{
  "n_layer": 11,
  "d_model": 768,
  "n_head": 12,
  "n_kv_head": 12,
  "head_dim": 64,
  "d_mlp": 3072,
  "vocab_size": 8192,
  "activation": "relu",
  "norm": "layernorm",
  "norm_place": "pre",
  "norm_eps": 1e-05,
  "positions": "learned",
  "qk_norm": true,
  "attn_scale": 0.125,
  "bias": "all",
  "tie_embeddings": false,
  "parallel_block": true,
  "init": "uniform",
  "init_std_qkv": 0.0163,
  "init_std_o": 0.00347,
  "init_std_up": 0.0163,
  "init_std_down": 0.00173,
  "init_out_by_depth": true,
  "optimizer": "ademamix",
  "lr": 0.000326,
  "lr_mult_qkv": 0.5,
  "beta1": 0.9,
  "lr_head": 0.0092,
  "warmup_steps": 440,
  "schedule": "wsd",
  "decay_fraction": 0.451,
  "decay_shape": "sqrt",
  "final_lr_fraction": 0.0,
  "batch_tokens": 262144,
  "seq_len": 512,
  "doc_mask": false,
  "z_loss": 0.0001,
  "train_tokens": 1439000000,
  "steps": 5490,
  "dataset": "wikipedia_en"
}
Each number is 500 + 25 x the weight over the matrix's rms, rounded and kept within 0 to 999. Layers, rows and columns count from 0. Numbers have three digits each.

# up: layer 8 MLP up, 3072x768, rms 0.0339, rows 1984-2052, columns 96-191
# down: layer 8 MLP down (transposed), 3072x768, rms 0.0288, rows 1984-2052, columns 96-191
up1984:471553518555505519483490491525536532523483509498495461514517504534537494537485500465488498490515503468517490502544517520456510553452524528500510529479537493498504521513428452488511427521514469514482502516466540523479543493494491476496513536493506510532508503480495498520508485495494549522
down1984:527507507476513543498503527471519541510496443523489496485498498497490531507508513443469542493506478517529477518489515473530535498488494552492507453501499474479498502558456491515516509498467493522491444507496517506524526492527490540518522487454503515497483473504486533499495511554504512526
up1985:473504457461503514473514503499491484497492496528510510474470543492499480492549523510500531439512535514501466521502495516524475496458463512479524500482498500489518488454522503484524465499517517475486489525461561494502504519496495468517489462494552476441472470439473499532528505509476507498
down1985:446505521483492495528477497519536484493502487506527502514502464523476460491486462469499492479495488527511497539502490482502459488483512497492455475523488495510491512489530497490555519504489520485487484479477456511481527472504507481514489510466521516529518489511501514531521522536495496496
up1986:465482500484550467473526490495490515507501473499433451457533550446482461479469502503530540512458514508514499503535546464556487503491503492520490473498526512492513504510473514506503499515495519518517464481521506473463505506548480469467494495556490475537508569490454485542534495478510512513
down1986:484479516471513493500508458511517551514481472508455479484505527527508488493449484454501538524470485525466492534447531471475496487503547503521500493492459476536473495463508483510492513471511515509523457511450459452448509534501508518501527452493477498468491550501528515491500486524512477504
up1987:523523481509518534491512488476497505468506494483466494525500557524501473537496462512509469475476532460518491520481528516498491472514497518534536501540485500501510492466516533524518478494475471501482469492491525487498503508512504516533452485491469493493491470545489503493508505481455499530
down1987:498498510509484479516499506487488493494548497471509472522493523448504479495456473487476517502542485466509461527528460517523515528513485510500503478490532518448528515506456513503531504524506508478501524479477525464532498493486516482469458500489514512510511496514474471514529527507493501477
up1988:493488500533467468485498527529518497481515484477469483495504478505515523481514499504500525533511519491484480492531472524490496550464472535475518514520515540493466453521504483487503458526516463540493517500515490491472504501567420501541504474521455477489545514504500520545511490459501527510
down1988:514516507510532507485489469507491514523525501493496540481539475479477464513484498447502468507490516501534503481495497507498473454536460519481475489533501490486532491483488459505495476522504473510475508510499555510545513471546457474522537476517469476499526532470513518497501504493462487516
up1989:492534482489556543504481485504487505494516511459512506512513548477515542503512488497443502522498485542480473483483562490558514476490555526503475498493494512473466482504503508496510494531504512502500480504476509541474512560500498527506483511500528479477498476471495452469513494479514525522
down1989:502496484486513503517516514501484543542480518516517499506505485534512479486483459485473521471520510483470512519489505501478498480500485492505467493529481480496529471469552491520528513494500514523533487483507495490467514456479488526507502543565524490495508478504500534490512502496480505513
up1990:496483518532483549516533524513488465502504483497482548478494498538565523497511474440522492478509520515530502472497539486489487499505460528492461537499491478470488543520414507513521509494484519539505556480479524486541521543486498464498503530521494486504506522489429494518510475519534453516
down1990:487540421519501532483458506518522510483505486533457508492511482489502489457512502495500493524490543499514486498478513487506511455486511504500521488459457495458492551560525478561503489474466484504461511490469557488505482519465474496519472518554490466477525481515494497478466449563507501528
up1991:510487507489481501497496502480483508508582508490493504507505524520521453503523541475509466483470460502505459478535502483465506547465492516489489466544517493505447498490474504497544459459470460536524493491485513506502530484549463533562509496514483528484523496485494483480562503501460451547
down1991:510492465485512480527472485508505498501450496466459478451493513459492519490496479509503512492509508490518493535506484531541546485514527471490468475452483507514549490519524534540508470484493494531501482524506465517503492503493511482501528541503518470520481512510489516518516477500542535500
up1992:478505470514551531471494521487471508497478496480513488548508519496515530471525444494494532501490485512487430508500472525498511432504474565511538517479516564511483533498509499522460475529461438481496501483511495463509480513493520520489487502505464495514469525507511514503484515556531458515
down1992:483438489499510496519459510534456487510534445498479534493517495518510482476497454506535508538540486520491493510491474493508491541499517509513486523488521486466526540511475520507490479475476452489511510519538498500489536455531491489465489484523458493488472499507494465490501527484507505491
up1993:504499491518520517482502506510517477503524483517544515506501529518501496482515468488503498479484489487505519461508504512498471500501489513517501518472516506526469489491495498478483528499516529482528477496476503520502495503523505522486541496487505474522503510485470510460503473428461495476
down1993:508517501509495535450476498533529521487456506502459497494475514474525504529515516506441495448477453492490477517516550453493502530517488470522461486450507465522535503539494501491498489509523501525509499511489513505508508561457480498526506501492524512482541465469471507521525462478536521504
up1994:537522462520453479519472520526487497512528490468491524491487522487486505495527503482494564497461519506545509473510469520499473488504468548529492541499495543505502550496505513550504512521508486487496480516478542463499524524480503463513504489490473505515527521484483507497503463506502514457
down1994:479557483488506529458452495481520469530528490516497520489474501457449503484509473483498479497460437516455497501483517466490554490475536494503498476507537506478480542525517499500524483510517456521499486516476506461493528534467489479486506509479487472507469515500473498508512524538522480522
up1995:489495491482517492486520502552497472521486500481486490497513482499506475513501504508503516506513472522512537474527531516443493500511531495498480517482463486459490547487476487472505550516507506493494490506469522489478503513493520504518478513517518478538494459515480491499510504506486500527
down1995:478500524507512510489516496502515493524562499485461486464503513482503505566467524525468530538522484538501507545529517505478500439505513538492503494503486489469501494502539481516514537482489510486518494505477520490460504506484530554514473460498522449480511467526490576515484471508487454517
up1996:478478486496586519459496509534507529483512512483490524500511494518504470469517533504531515520473486547508489470524494478554527546466508528501485493477542558497507511491517509480508439487500502513467469509523481502524507511482471529490482506509489473485510490483517490469528528534460512534
down1996:499530529511526490487495462500516491472526510526541510503480518531524513490500553521493475507484474527493463515517472498501504536512528529492495473490482463476538478459492526500505514498504511494548478531519524514493492507517487477487536484494535470541494519473499458519470480499529474493
up1997:474466493507489486467460498481509474487520520445487488513544477496485483492506499480500519510521483487519546474513490511472504533495545491487509551550539509498491519524528462511503483491523509491505489495459469498511499495459470510466505506484561479465467504425477521482500490517507504549
down1997:526475491517487532467507528517489555516470546547542478529518499507493503509516499536500478476470492492483513500519495506478521475483500496494520481561496513488513484478507463481481475497511483484507496482506531500494573532517506509466510504497524464486483497494489455538515485487512497454
up1998:532500489524489488516492465494480491511505466499515486497517505470511535521509521488482502518504487492514508510539474479505478492521445486539475480501489544492464462483446471533553526461462516491489478452495509472496460512527489519490479513503484451479519498478488520447523506475481529478
down1998:517531476496496463465504487474493482496521495500538534513511490506480514505564498509466526513542471490539447507487531540462484508502515441500470481467523473464491506498545493524508460469499556479525463480428501483535474518508490474455449511541513457463506558484482464480524480525549506498
up1999:492501473530562484480495499497499496498526482408486501512494520542503445517541476484492483499449482496518516486493493518517497478493545495514500518449511546520498471517522511495500432487458494560498475492493505494499520505518466552528499495532466516543463469523480503508478467507490503468
down1999:494525488512505480490479503515513470499517517507545507507487518531519486548531495490498512481498471491490504519513516500512536504508502493517512483501484505477533524479497501510485512514516464508514465543471498466469485499505506523484480468468500449515528486494511497485503463544543505481
up2000:483506510504525487495464484538471517502506472506490492489521520475520502478493519463456495451516518463546511475471492498546456452514553516480499539471515538448501525472478500496494494473480531525479482485526479491546442500517511500531489532509501452522511522472522524505458501512474501477
down2000:504490470490510540495512511536501448507500516492484485499493505519539478503473451495504512458496503511471483492498527504482455502469484520482505509548525493530476483501479538471522510446509521514458515531536482482501515518478513505489484466491493507529485506515512508470513507490505486483
up2001:503515499535496492486513446521555488474484475488481487489498518493538483527489485519489467512481511523484486477500478476514476459493519463492519505483494501478487481516516474515497480500462529528517471511504541504505496500476506519520468492562495502485538521499523487488494489521473523508
down2001:469483504460501507506479489515510501524476524525541510509542506477513491481520463490544496512506505487518486462546498521490489512504479531474501507515494497525481511476488444514483507476503512511523524496502498480545497519477479492493469492507513497512521490493508499520492510489515517480
up2002:496519463533494571474477495495588505495535510476502525480526475484523482521507476499489518488505496463557453478492471471501474471501504506502492502510548514501516513510517514500515462510479482522514471484479544479482528530514472512497486499557537506547513486460502527495551496494485502494
down2002:486505468465446527437545527553522507583539451489525463498506484511520498501496523464471512504510523495505525513537492486531483494513533487459501493531504487472503513508578507442508490482524505482488554511453497519524526511483502529515520545472525529511519504493523475460555549497514479558
up2003:508540511518475460433460478502532523462520481512471527504484499512521510462500494437508562491451521479472399495477536478499491473505523555529522488475523518482472520462499544502475525490476502487522505519475521494507515542507454507485469547533434472486507429490502493516502483488484457499
down2003:487494519532460479495500506488482493446479475543446521472462484519524538507575521492526501502523528482517519505477475487534497496506501513484485480513496524483460493564508532505486551552505488519495549473477552516578542506490513520510498542474500492480487471519516467458507549498535469454
up2004:484506523511529556509479518474533510478505458436517517485501474511474486509534476504486480495530525509499512535558480515491512525488490489520470499531526491532507527497530472526501482494471521482459480495455515475510455518513497508484463521509501479478499519500475438528504497524460494489
down2004:467463559475484553491501474499512500517523488513568503510496498506505525508488492503523527465502472456515539503495520539482508525491479541526470523459531484505511479497508512461497512496483461531529479456502515485457509449517474480519504479506502519531505515460509469533463476503477540508
up2005:496508498503501520427478514531469521467513474487484515465511485496507512475533506527507458466511519493519535498491484497472488518468493555541494522474500498384411491548482494505530515529499482555451495504490473512493483493476496524527477482462489532445491571491503500454485442416509531485
down2005:502543520503491509472525513512486488540506482487493477486525448475483467505502504514530462491508477502517494516523469492492457550519486500469504469532495492498479496468472488528525526479514535504497505545462530517519438498499538511512481462480501449492459538514534520454459486522515488511
up2006:482472519504495504531479528477578516446527464475518475496532505536517493533507443521500495459524499486488486517516508508557533451510472572493533526500482496474493538501489466556467473496455500527466509522489506480469494547526525522513504510504514428490529540517495489476501481525497517518
down2006:516493524508460483483493532485497508518532483480515504468497555536522512499534498504514492494517489501512483549475496538477508476506455444497470455472524500524502513479446497503511514507495513509500530514554524485549489501504483516533523503500510508493461479484510483526458559494448470458
up2007:476503520487489515543475462508512479511492460508490510483516502499540493465526521469512526501541481516469518473511449522456502503520539483496461489529512478508498448525492457499501519530507479527480512472500505528494569504501492519515502490529496502524513502507523467523504456529464568493
down2007:527498490474532524495498505541498494485471484464449521520548538535490542502487507549498462489496513457508493486509487493483542501479492574492489465526489493487506524534523488520479509507464530511471538475493492507499501495488517552522487494497518519511519512476503491466497520463481492454
up2008:503514505516507519499520507454490537509554490454516490478479525509534511480520499473474507482510531486539538479501534474462480510452523492526503496491504528529501437534531469481536492528483500479483478515495495476509541505504512508522524483542511507492490485531527494481517523481521458523
down2008:461528471521546526484472526546491515528466501504477526482511507500480461479527519495495512500479472525518506489472474525504530477530483505483494512494523535468508484524486497490494505523552480500528496494507474517519520486463519482479495533521502521482507523482484482529476544478544470535
up2009:458502496539489485512485521544489529489508519504499494492525504514563488503488493496486475513482540480547458488547557484522497529500492513549496485479480546511493504533549488506472489518493485473491499480494470514504527513560480481514514498535508501450509448478517485495481494507500474498
down2009:522493475469447534490503476459478461516535496532530500477453496492545518534493543480517513491510531503520526472474504537482532547466501508486484497538483508524491488494469487488503492474483520502561498526476502495515487480517479533545508473507511519496478519505462471515509494526510504526
up2010:498528505512498502504512512498512461512527494513460481476504499527522510519516554531511494530499505526472495499493475516477519459495480488490508503497522462503518525468489501443516504488522519497488523521512501463501507571532485515517493542498484536550511490511476510539540506503507510489
down2010:511484462489513510534494520489522500533531479488489498466513505501470496509507518513530522519503507534510531484514490507497524517496484497410480483532547515475505456509533501494496497495516517473524497531503514488509529479468495486504530495491469504499522509509494521514536518529511502487
up2011:484513487486502484494485486522496512501528500481504497511528478553508496441472466456506479511530508517525504463500468471526535501512497495503513537516518440498476499502484499480538462486549471524470544501504524470454457521504501469513495515500501520492487490483450504512492528530469520517
down2011:567486539509501491463574526486508522462526474520471544538522495478523510508525544512484468497511526430549504507511458487501487483532517523543455499480483494477510476531502515474496505478487443502478475503486528521512480495502480482448474484519545491514566516488467504505505491493497534527
up2012:490521479505552477447476465463513496454489454536523442493534515537491455467478488499497508474483510472514451473509541500494478473544522508510512524536481535456486444511489520507502506473497486543492498527535517503517506516531532486477536517524490474467480472468487482486531532478475519443
down2012:508497557485514474507538501473483514507442475424502506501499506516508487489483458484505448499429473493541468498489460525486516484542476458463496521498492481473479459531511487482507506469477485497524496503500551487558482501510514506533490549505483468489491473489503502544490487535579476458
up2013:493562491484508531511522465504489515482502493481499491450500502508474488484500484516523506507462538480568506477510514509498457456515500512510489509500491487479479475500508459534557534542508506472528512527447497478496500509564527493501439495519469529511518508499521511485490496472503500525
down2013:489519471499491500526509515480507519547515521481528446503490510502448537471481555491522450485491497472494531473484497511515517530460513529504547502464534467501521497525532517491501475513465518480518492496513480473509534506471476468505517517523501509516476530498484499497517509488504497500
up2014:498488507486537507537498467482532505536539494501442507480511502492513481502527478490464499464509523480516508507505541493470460526516516551499502510459485488528502502491516509480568500495510499525481527490488502495526481492509485484490479482503486489526502507481521497542497485510489518523
down2014:516495475507484507533559503467497449522507462460537538553483554506456456503458507459449539521468465458498498465546543474472491552493520468504491452490501499502502487486490463478502519480490487514535480527512510538522522511541472506528496516505507483524470488471496502500536480496455510477
up2015:484506487527499530498484490506535500517524490456474494497501488537535507480531471466515551428522485462516519544498458501470528513482485483488475503493499503475490500474494439520525501488497515523493513499494510509526512521477492510530454519511508499477503478474503465513487514507521524495
down2015:504465449510468535487524527533517498522490519491500499488488474492492461520523480469477474524529499543496521510489501464533493517503479515497507516492563498457543493493516536514489494507502491465501523499521531502525488479473508500498495519509503522466517483492537472501474521495508521503
up2016:500504510534524518492496462517503462502493507458500506453508501516524469461514481480420540430560474513577519498519486512501461546541502483459507570507510496470541461474459436531504499539488491491506492494518531492461521526533491477485487514493486511513493510476496495535470527468467496493
down2016:438491484519521480517464494508514500480479507526587518478492483480531512548443558513506501551504490521469544486530456498500508491497479496517468531488524507484517471435499498526478502488530431484562490523471480474554493486481497459491405516514515468471477483466512523487474486418464490527
up2017:498521478497500529496517503523483488495550452474492477502492538551501486509508523481495477520513505468538500502527483503503512472500511526523517489459501562519463482512508513501493532531465499495437561531442505499441521560491511510484480511488475465502450514569517480514448426502502483522
down2017:425503499464499479474476510453522494537515515419526484510461504525528524506520518551506519519488507453511496471527516530531493486503462557500540494500484496511496485528425543545549486517486551476520526465480510491485528488441489476556542443470478499507458489511522502485510517455492517501
up2018:503533470458558539506496550475506508513487461503481491480496496482519522534531497530472454487459490553462490455548478521481502459500471486517491501462497451518519475504468500526487476464498541522515456528508444462465501544522491492478481473502495550477480468494499498502483491439500481506
down2018:485542472458496512504538504525519499454473449471500539513541529512466471543540525539445482460452539500480529454546470543527524427537491455451467509486515497512474444498526516477473461523486497475496493482495492528498489573484491496451543446490535552542484469524532492522498518492466446481
up2019:475506453511520498511510521536497511489468463522450486510545539513517461489482456475501508501479490483509503524480502519484514529492461501543513510516507525502500508504474511477477462470501430470505490472467474500491471510507497511496506514540463449461511501469476477507469575478485474453
down2019:545529520484499518501516498470484514494497496530512509463546494504511473486472504501486503517503512526516495512486529487507483533484522493515497519515486453498505479505507471531507536512502482487521456478514507504502500465513480531527438488486526479521503484496512524498508517490472494512
up2020:517502491498490498474518469496505474481507488506474489488496491511494493460504460500477488477484502461519567498515518526482497518439525503501476557503452546536486552528493531504556491513472502464490497488503529503515506509478501516466476528476480517518517529509512477464473492514496539500
down2020:467535495497467472504531507512507526496494502496480533512500499497484532443468479485516510495503522499490508510518478524507520506476472472501497470502486477493508527490487515499481493498458473513489506516453476512523473523458522505491522473477512527490516542518538494507480482525528506505
up2021:517493453535529546476512512477549512532540478544507501480466512527488484453473433529505484482494510497482446506474465534549527517548486485478475528509504549517476509528482508521535506477451518519477484487530507486500456513541514522504499496541466475492472516479490475518526525472487530487
down2021:532544548520491511491487504497485498516506530526504475545467524526506526546511475473486505491516499528516490498570529458516508498509490536489493494479497470486526511489465531490509521518523498490516481485555474489532517510524490501535472456515531474500542484553503532457494478520508456498
up2022:482513505497514485480428530488539475507510469503535484482511493467521485479493485491511564490522497459513537478493495491488496492452529494519469508557437499491523447516529465480510483518492482539482537473497492496490445512533522529491487518545496494499455552523479437549483486477489487483
down2022:580473490529500481514501499488518471516477487500465510497535495469491472462498494488532487514460459534518459490527494496475523480480512510507557532474492508503457534550488442503516487520541502489545465496507508492530529511475470468512511501550509519500543491523460480481502498504510467497
up2023:464488504538510526509484525529515495496521504492465481476529503476514485464547496485511534511493518499503559498507533515552486479484509497509505490500491546471537517534496495502502473513448465457531520505520531477498443484483480501508443552515506519483536498465510472497518521482498517530
down2023:468473472463502458515505469521485467500528485446517513477556474489465490505536511494482489500485490470518539518511521524521523483515502531512535505527455484502496461516509503479529517519464475505508526494558540513487474477446522476461502495534482449535468538503533498488537512484438496501
up2024:526504551524484509484519473498468496481504502464521467530515484479499478458503529518521475503464533520501503481515518454491485542495489503499489500504539517476507474491506489489479534530514536525488453515503480504494449507501487475540453547543501534506517498514504483475498506544481499491
down2024:461493500478525486479505483491492516505522538513531504499482539477515472494495532498518525476516487520492555503524502502461510513476466502520518483489495488527508499490477493480518491491456504460474481484565505522484506471472526508562513502451498538494474475471534563502463489468495437457
up2025:510507509495515501495495479475498493516477502493463459485530487495517501466499521485459521471510470471532493456501495509495496511555528531534504498513536486478480503509495484553489525502480476490533501498460493464518492514516545529484465491500507494468511476528445474494482511488492495471
down2025:514516476488510499488502506515508480474552505532518490532547538515485466486490473484493513517458490516484492484477489545510505482478505465487480549491467482492510474523447509475516509497534510533490479491503503533550467481498470460496464498522489497539488482488481508449474464485506479514
up2026:480482484479483507516536486487449468503546494539492442499533497528562483511485477467495482480473546501526449498541464472506497509457457546527478495469529506482504501482494483482516442508506453559510472523466491525473509525492470487527490526490526517526550502486472511488532465542491501547
down2026:493497495538529492474471511521533468501540515496438463521496499460536511526480474415510508519495493517470452545456503435475517473483519514494529510546518546467454461487505501482548537517523475511490514520482460524529484509506471509519534517497460497513519538492493491495534537466478517490
up2027:500506508499506502491556472509512502487466441497494510462528506546540507469498496489464490513522495489485541524491520511525508480504544512480504532488485520482509467510496474483467488498492457521474491487466503446508487505495455529480499500496472407483520494491464515496501511477491483533
down2027:504483509497518536513514511493478484512482499493511495480511483529477496503492509492497514485490495497521503505491464464508523482496471498518523489511491502517520525524499503494523502500518463496513467545491508490524538480517515506499496498476511513467523502497451520521520492526495459482
up2028:439529535565513506505526510552476489463507482539507503535530522527497507507516521489515519468460528515532525526507556510531499451523503535503474497507463487485502463484502478499493475474497521501502505466489488495494498502534496525524458505496515512475520511529484479510467473505500506524
down2028:491504511531498465476492536505506465479457515491524486486512479479529465489505549487505531462520499489475494492518522459495494494468511548522465533444442508504479490498538467477506481454493479426474548575520528444529479470481467485499495487511507543542501518470471467526480497487528495516
up2029:499506471485471482511496517465492483486518482527493517443439530503509500485496468491503511500487499431528461491526505516476468495498516514518503507536509526445526523498500479525551488523492491487543472448517481496429508511517479511540462490507504493491507444479490487434507516489507516526
down2029:511484520518519507478452490483479493544493454486470492438499499472528428519491493428477482464542457511486500484478427518487470481505473485485555494464513555474489531505513524533517488469493535496519513468455473465448521542494463475504480546524541510507525519522500461493498498475500484478
up2030:497521475507503542499499495520535479497511479482517489515488492528482480514518464510464488489501496510504499494514476544529468499505523506520509510443545536478494510427491519525515528491534489532475419499508505497464450515495493501517493500523512517463493516487480512475519493500498562479
down2030:521505522510528459491501483509507529503524468553464523473479539508473526483473493549516534493505550566528492516514534504471517526482508483510521519478540520490478486535454532471470507488504491498485458478476494475480492534496507487492499544531525455455532514509468452481489490481496509507
up2031:495532459459528520446510519452492478489482509523499525497548518502491496471476483497521528508525531507498476460504517534500508530476530486516503505503494492527480518486477493483489431511464486501490457503462528513474469510537518530495516511469504501494510524506464503465537538521463516472
down2031:469490513531507486495530491516521519483473488514486480494475481542509483460479492508503509500477508513504484521489519500477523488509470501503487512510487521507486483495522504503539546516513507500515514466495485516492494534513504493516511473483495488502484524515511502496495472499484489497
up2032:503525461517516522529515485530493481460494535503494509497502551505488514464544468494446511459514505476529477510511482469477500471486513496484493508520499535501490529483484501535539507499521494506487448497498496486494448496521501481532534489507496480501518526524514476470482483512437512524
down2032:537494506508513499472493457479523523531489550502495521473515552497462533478495499516461466487495518497490455518495492507502480461489525476494510540495530525518519533542509491500481520516510483511520528492472447512499479523542484509454554513451513504503523535466508506459521499482505464523
up2033:488481492508521517503489506485500518461528484473509456499545506473495490467519449520450479433504501471464458458523536462494514488567496518511504497467525504465472472541502490449533468481480537467503505521531556474518506493521509464534487500503487484472545530490516503499471511524528478491
down2033:512533489492503531448508489502455488516534499514526501485534497481471544533508485481495464488517509502469504486516519520442512495514513528501513526529470487519484487483514496492496448508531510466511494485499517479467508530513497497520482491477501499512518488458534507519500535488483509472
up2034:504498496465465504504495507439501510505562493498522490465538479491500462467489536452529478499471513533506480488564477512519506465524558508530495499474492509510463493493509507500486460514477515507497512454500448532491496498509498489529500528523505497501531494487499496521510530491492501526
down2034:523523459502531494489470536508490478506491497473509489512522532500475554544485490520504559467546525514492516504485553486530568523494500501506505477504514510516483511483474464475528506503493544489478503503475515450531514510487519502524513502497475500504520576487438450513470495497504509484
up2035:477540514497501513530501490478506452531473489459493509522500479458493490472500482499492516465490511496490503531495473523454516509454515478480473504518507481509488473475513514520484464526534503480474479480497519486473495520511465483526496495495485496490454491474492486492504481575492547478
down2035:528482493513500510500499475537491477516522524500501460513484492508477490504538524471528500472506480499525500507512510466524528471510472483465568528487500512467493541526539455484511476495522499498507521498499536495529533548474502495515529474484513501475468504477464504537509470481497502449
up2036:466509462531489493514523497508513457496513489509486477503509505479495497558496494457484533496477521499542504516506470520490471532512460507505453488513559542474464501490476484519474491515490482509504475509502551484451510506505481461531499481512473520521499498469490518499522492454472514476
down2036:508456497527480525474523485503499440486485491492508498548477521496499546522501535499475512501525473470469540472509456515496504499522480505506544517469503512463531513503478463518454544514475503530511550539528521547524449500476508528491509497523491516538536511524474480504496512468464508449
up2037:470545480459525422486536466496538463472526481511500482532528533512534523480535508539499504468494515464497474516534480474534489489524523512502512513471502546485535493489493525503518533484484569509488504493465537497452480540493500486514453501545539471478465521480506478495464501509484508534
down2037:464486540448513477514522550517531458452495504499501502498475461487498492528497520496512493556515524487463511485500502476533464526520487478509524471489510477465514477493464500486505473506499451560556481517510483500477521492490483486483465454484495499461531535516524472498530542469504456493
up2038:487509482511526472486456516484498482494482520465475506466516525525502503510495489506478506461499485514506541494462496498520489514504488504512515506475467497518526502530449550495466503577501480495491498488440492486490481516534464484515508494501499480536482520473464502464560479531503511506
down2038:508500501492441524531484486437524433468545460464484503503501465500529510453493539470493441466485503521521506498483542517541506531525493498494518481480478489447505535455534455493539523510483554489528520463562513522510489502486499492527485506513503524457473498530535508513516483499479522503
up2039:474519551499543472493501449471519473476525479503477456486503502504512478490531476521524488496467529520542496464514535520521486475554507552491493513513523505453456458463493472496473517499530508511518537497541500444437512515514532457529484533475539522487515493526505518516531513507485512511
down2039:501528489484457495491521473491477514472510467474517452464521497487507530515510505511500530503528500498517505466509478529500451512491516484510532457518512494531482531512485479470469475509483502532479498500496519490497478505441502456501461500535496492505449512504525514509483470498511555459
up2040:508529471507537496561470480528471496480519457489505485511477474525475513491531470462520496521515497491520538516451509464484467489558559507530517490519544496462473481507515504480490484559498518494491491496526517511525470523522517508495466489506492502500522530466504480494550515487485492486
down2040:489477493518506486519514492463438470481516485508496550432461500517550522479509502512504498514484495459506524503520565493500525496479545518511479440533511480537505479531503514558454515547487493515529508491517550519435514512537495478502533487470531507469510496461503491498493480458525547489
up2041:495512521479528515483485478482500550503537449451465480475493515535549506447573490454449521487502509474542478491490492503523486525515540516525481493473541454499443503502483472538519501524486504523504529499495541506510494498525500522527464533490501505508519507480459519495516534476492494493
down2041:508469478468521487504493466527514465498482525505437501481525455496500484498475477523547518481518519534471532497525485499477523502497513489487510518535498496509493533518514453470477521516533553568470482443472475490496521517489473493522513469516520505509489489560536489502469509495481523495
up2042:491538528522532489488485479531531484515536490491465508489478493509506481498494545498434531485503520507528541483473525451500461540541540501502505490500516511498492575495472507523504539498491472533462503485494520513508441504529519513546503512514523559510472544499493499491470490509475494447
down2042:532484500488527439507540501533466480512512517535525474522479543517510552467493536500538524513511521479504495531511504518500507510496475453536509526566542504482510449486503513500487533523465527501501479523562493523470556511464442501465503483531468534464511476479479500491472474548492472505
up2043:501517478493549489467532538478504519501504520489480471508503516536492488492537459496465508497519554469503526499499488495519477491512497482494482498478510531428491474477537516504505470556511515498488557473474489428514539533523453501492497484516530488549466519493487522498519497499496510522
down2043:489526482536466506493523475523499491542486524462480485495533491546520504524471531516500527483505510500474506439513547499522452516471504475495520489518488515485472516533478460458510500453454534516503499471491513451521510492495480501492481567493456556540518444505523490474510464562522504530
up2044:526538499486538485528442465513462518504521444527496485504513493518570525471499511464526491488482503494519563523500506509511529500489492508517462470480444473508461457538503516447482538526431524507480491495455499487487513503504503495500465502511474524467508494504479439484532481510444486485
down2044:507496519527503539468500492508501488470482472496498426505562470454458443517491512504486514448466458529457511444526504486485515488529515498509481476508485501451515523543537495511513493450512516509480511504456518469501451482535508529517536484500478520500500502492479438453504502514487492465
up2045:469550463500505535510448519512516426444535498522544483491476541524516487504523510521494522463548472529506482497545478493485493540490521541531525522479511476486465511493461507536518509553433507542498481500438506485485524514544524502500522527526481474499479482481516499524543440531481479539
down2045:493494482495528494546517472494494499500493435464487535507485468469450497527450536521502527498504505472535499529510568498511494517516469468498526496453487500467488560480531479525512504508495493508475494474498512491513516518522541474478496485515506489496476510543491489486512521503472462540
up2046:510516507494543478451497458537487474481527523512498470515498551499575471503482523449532522558450488485491489514504474485537497559491500477521496474488493487486525464498469513502512482522516492514528530540469519518515460508499514542529497549533497494471538466520521515480517513521494466534
down2046:479511532515473481499493462531529519541530442510515478439450498450508474509505488493520495499510492490493523500504510481511538509515510478492486524494496481460496469513461488496523528488534551499444523509517509535499472480519524509522562476504508476538532481500533458509530495494481465466
up2047:480559520493504539511510519509501464489490494502494519521507540520522506459524493492481489489480450448463550483505478532545504439522453537527487499529556475483514515501515518540517551511471476524493541519497482498473515501522519459503519511518525499498474502501496446460571558502547514456
down2047:481506487486526504542515474477494484538508498512481513524464481486505483537491490511509540493507518523515514505501520487497512463483480516487512500480488475492454525495506520505473522498488480515524519493521513505479482500508482511493487528513512521461536497499461509481478492474493535488
up2048:508505475518491508511495500529506465505491515491478533517510524523536473516537512523465502512464501504473468491517463475512493510495526509495471487500472507482513496519493472463485466479475477502480503479472487514469428505539476520524541508514478491537520514513465509483466455506522474512
down2048:501465496506453505509508504509479513510506485478514510468499483452497514480535510530529517466510522482519513490474504506493550431508451533527484528473468460525542483502484472437493542492488505523527533450481468476501471474535518521522512497508443475543505499492507519472444510504535444470
up2049:499503511479464479450498495507509471463517443500468539513531489508506476487473502524501497493519512531502508472515480512512482505507494499501495486495530482524514477514540450540496470499514488517505485499462504502458512487501517498494468498527491476529507509497476503457482481496474469483
down2049:491411525497545476481498459492481523525448514506494480528509494468526514472507505507468506494484511485447588506432483509529508517517512492509490471547507495504516500482501492458469499503486499520482474519490480477493462519514523530482473501535523544468483458499498451466481475507509499491
up2050:471569492496522504519572517504513479514475510446494497492496492510501503479506500479459485507483455533507467473514458490525496487505478511501468481455494514494521500504499508476460503539486527518444509469513477495479524521491506478497500518510489533472475474552546476511476491481550500501
down2050:480473498489529547491533522504486500474497561515495491486503541493488503528514500510446503491533491508477476441518455511491532528481489465502491498504457517500519484475492494566483495483524524482487528455502519507518565495522472480478479522510536510482508491506525484490527521489431472507
up2051:466522471539526535473478492515502522521515489517451476473505505489499501457545461464503490530528454439546506499490493464514517503494494532513499495556493465525492496511474498581479464478508490495497486507469493475546500500535477466533480505531464554513509487508480531491495495513439550500
down2051:540519479477518513546516432482456481493521487521492532536496492487557489547552490496557554514513462527557520520554506456507503496474521506494513478486512533489481495501458509478496498529494475528492532499541511465476480507514541503500505484440480512488544509545507438485543461530471455506
up2052:486491516501498514485466491491515495505477482522492551518519528510504506495449443462510487474520548471480472506506477508530508483511506488505488568516521528489493533483482506489510469510510489502500479505437493508500520525526495533483491487520498471499481490505464497513474463490467469500
down2052:469500504527550482452489497507494523498475498522494553497524488505495486554526510536496516484446498504469479490482486520517485522522492509492509500455539498490496440449439511486471505513515520500534470465494520497541481513490538516524486464477446528498468519493531508472473477520518466531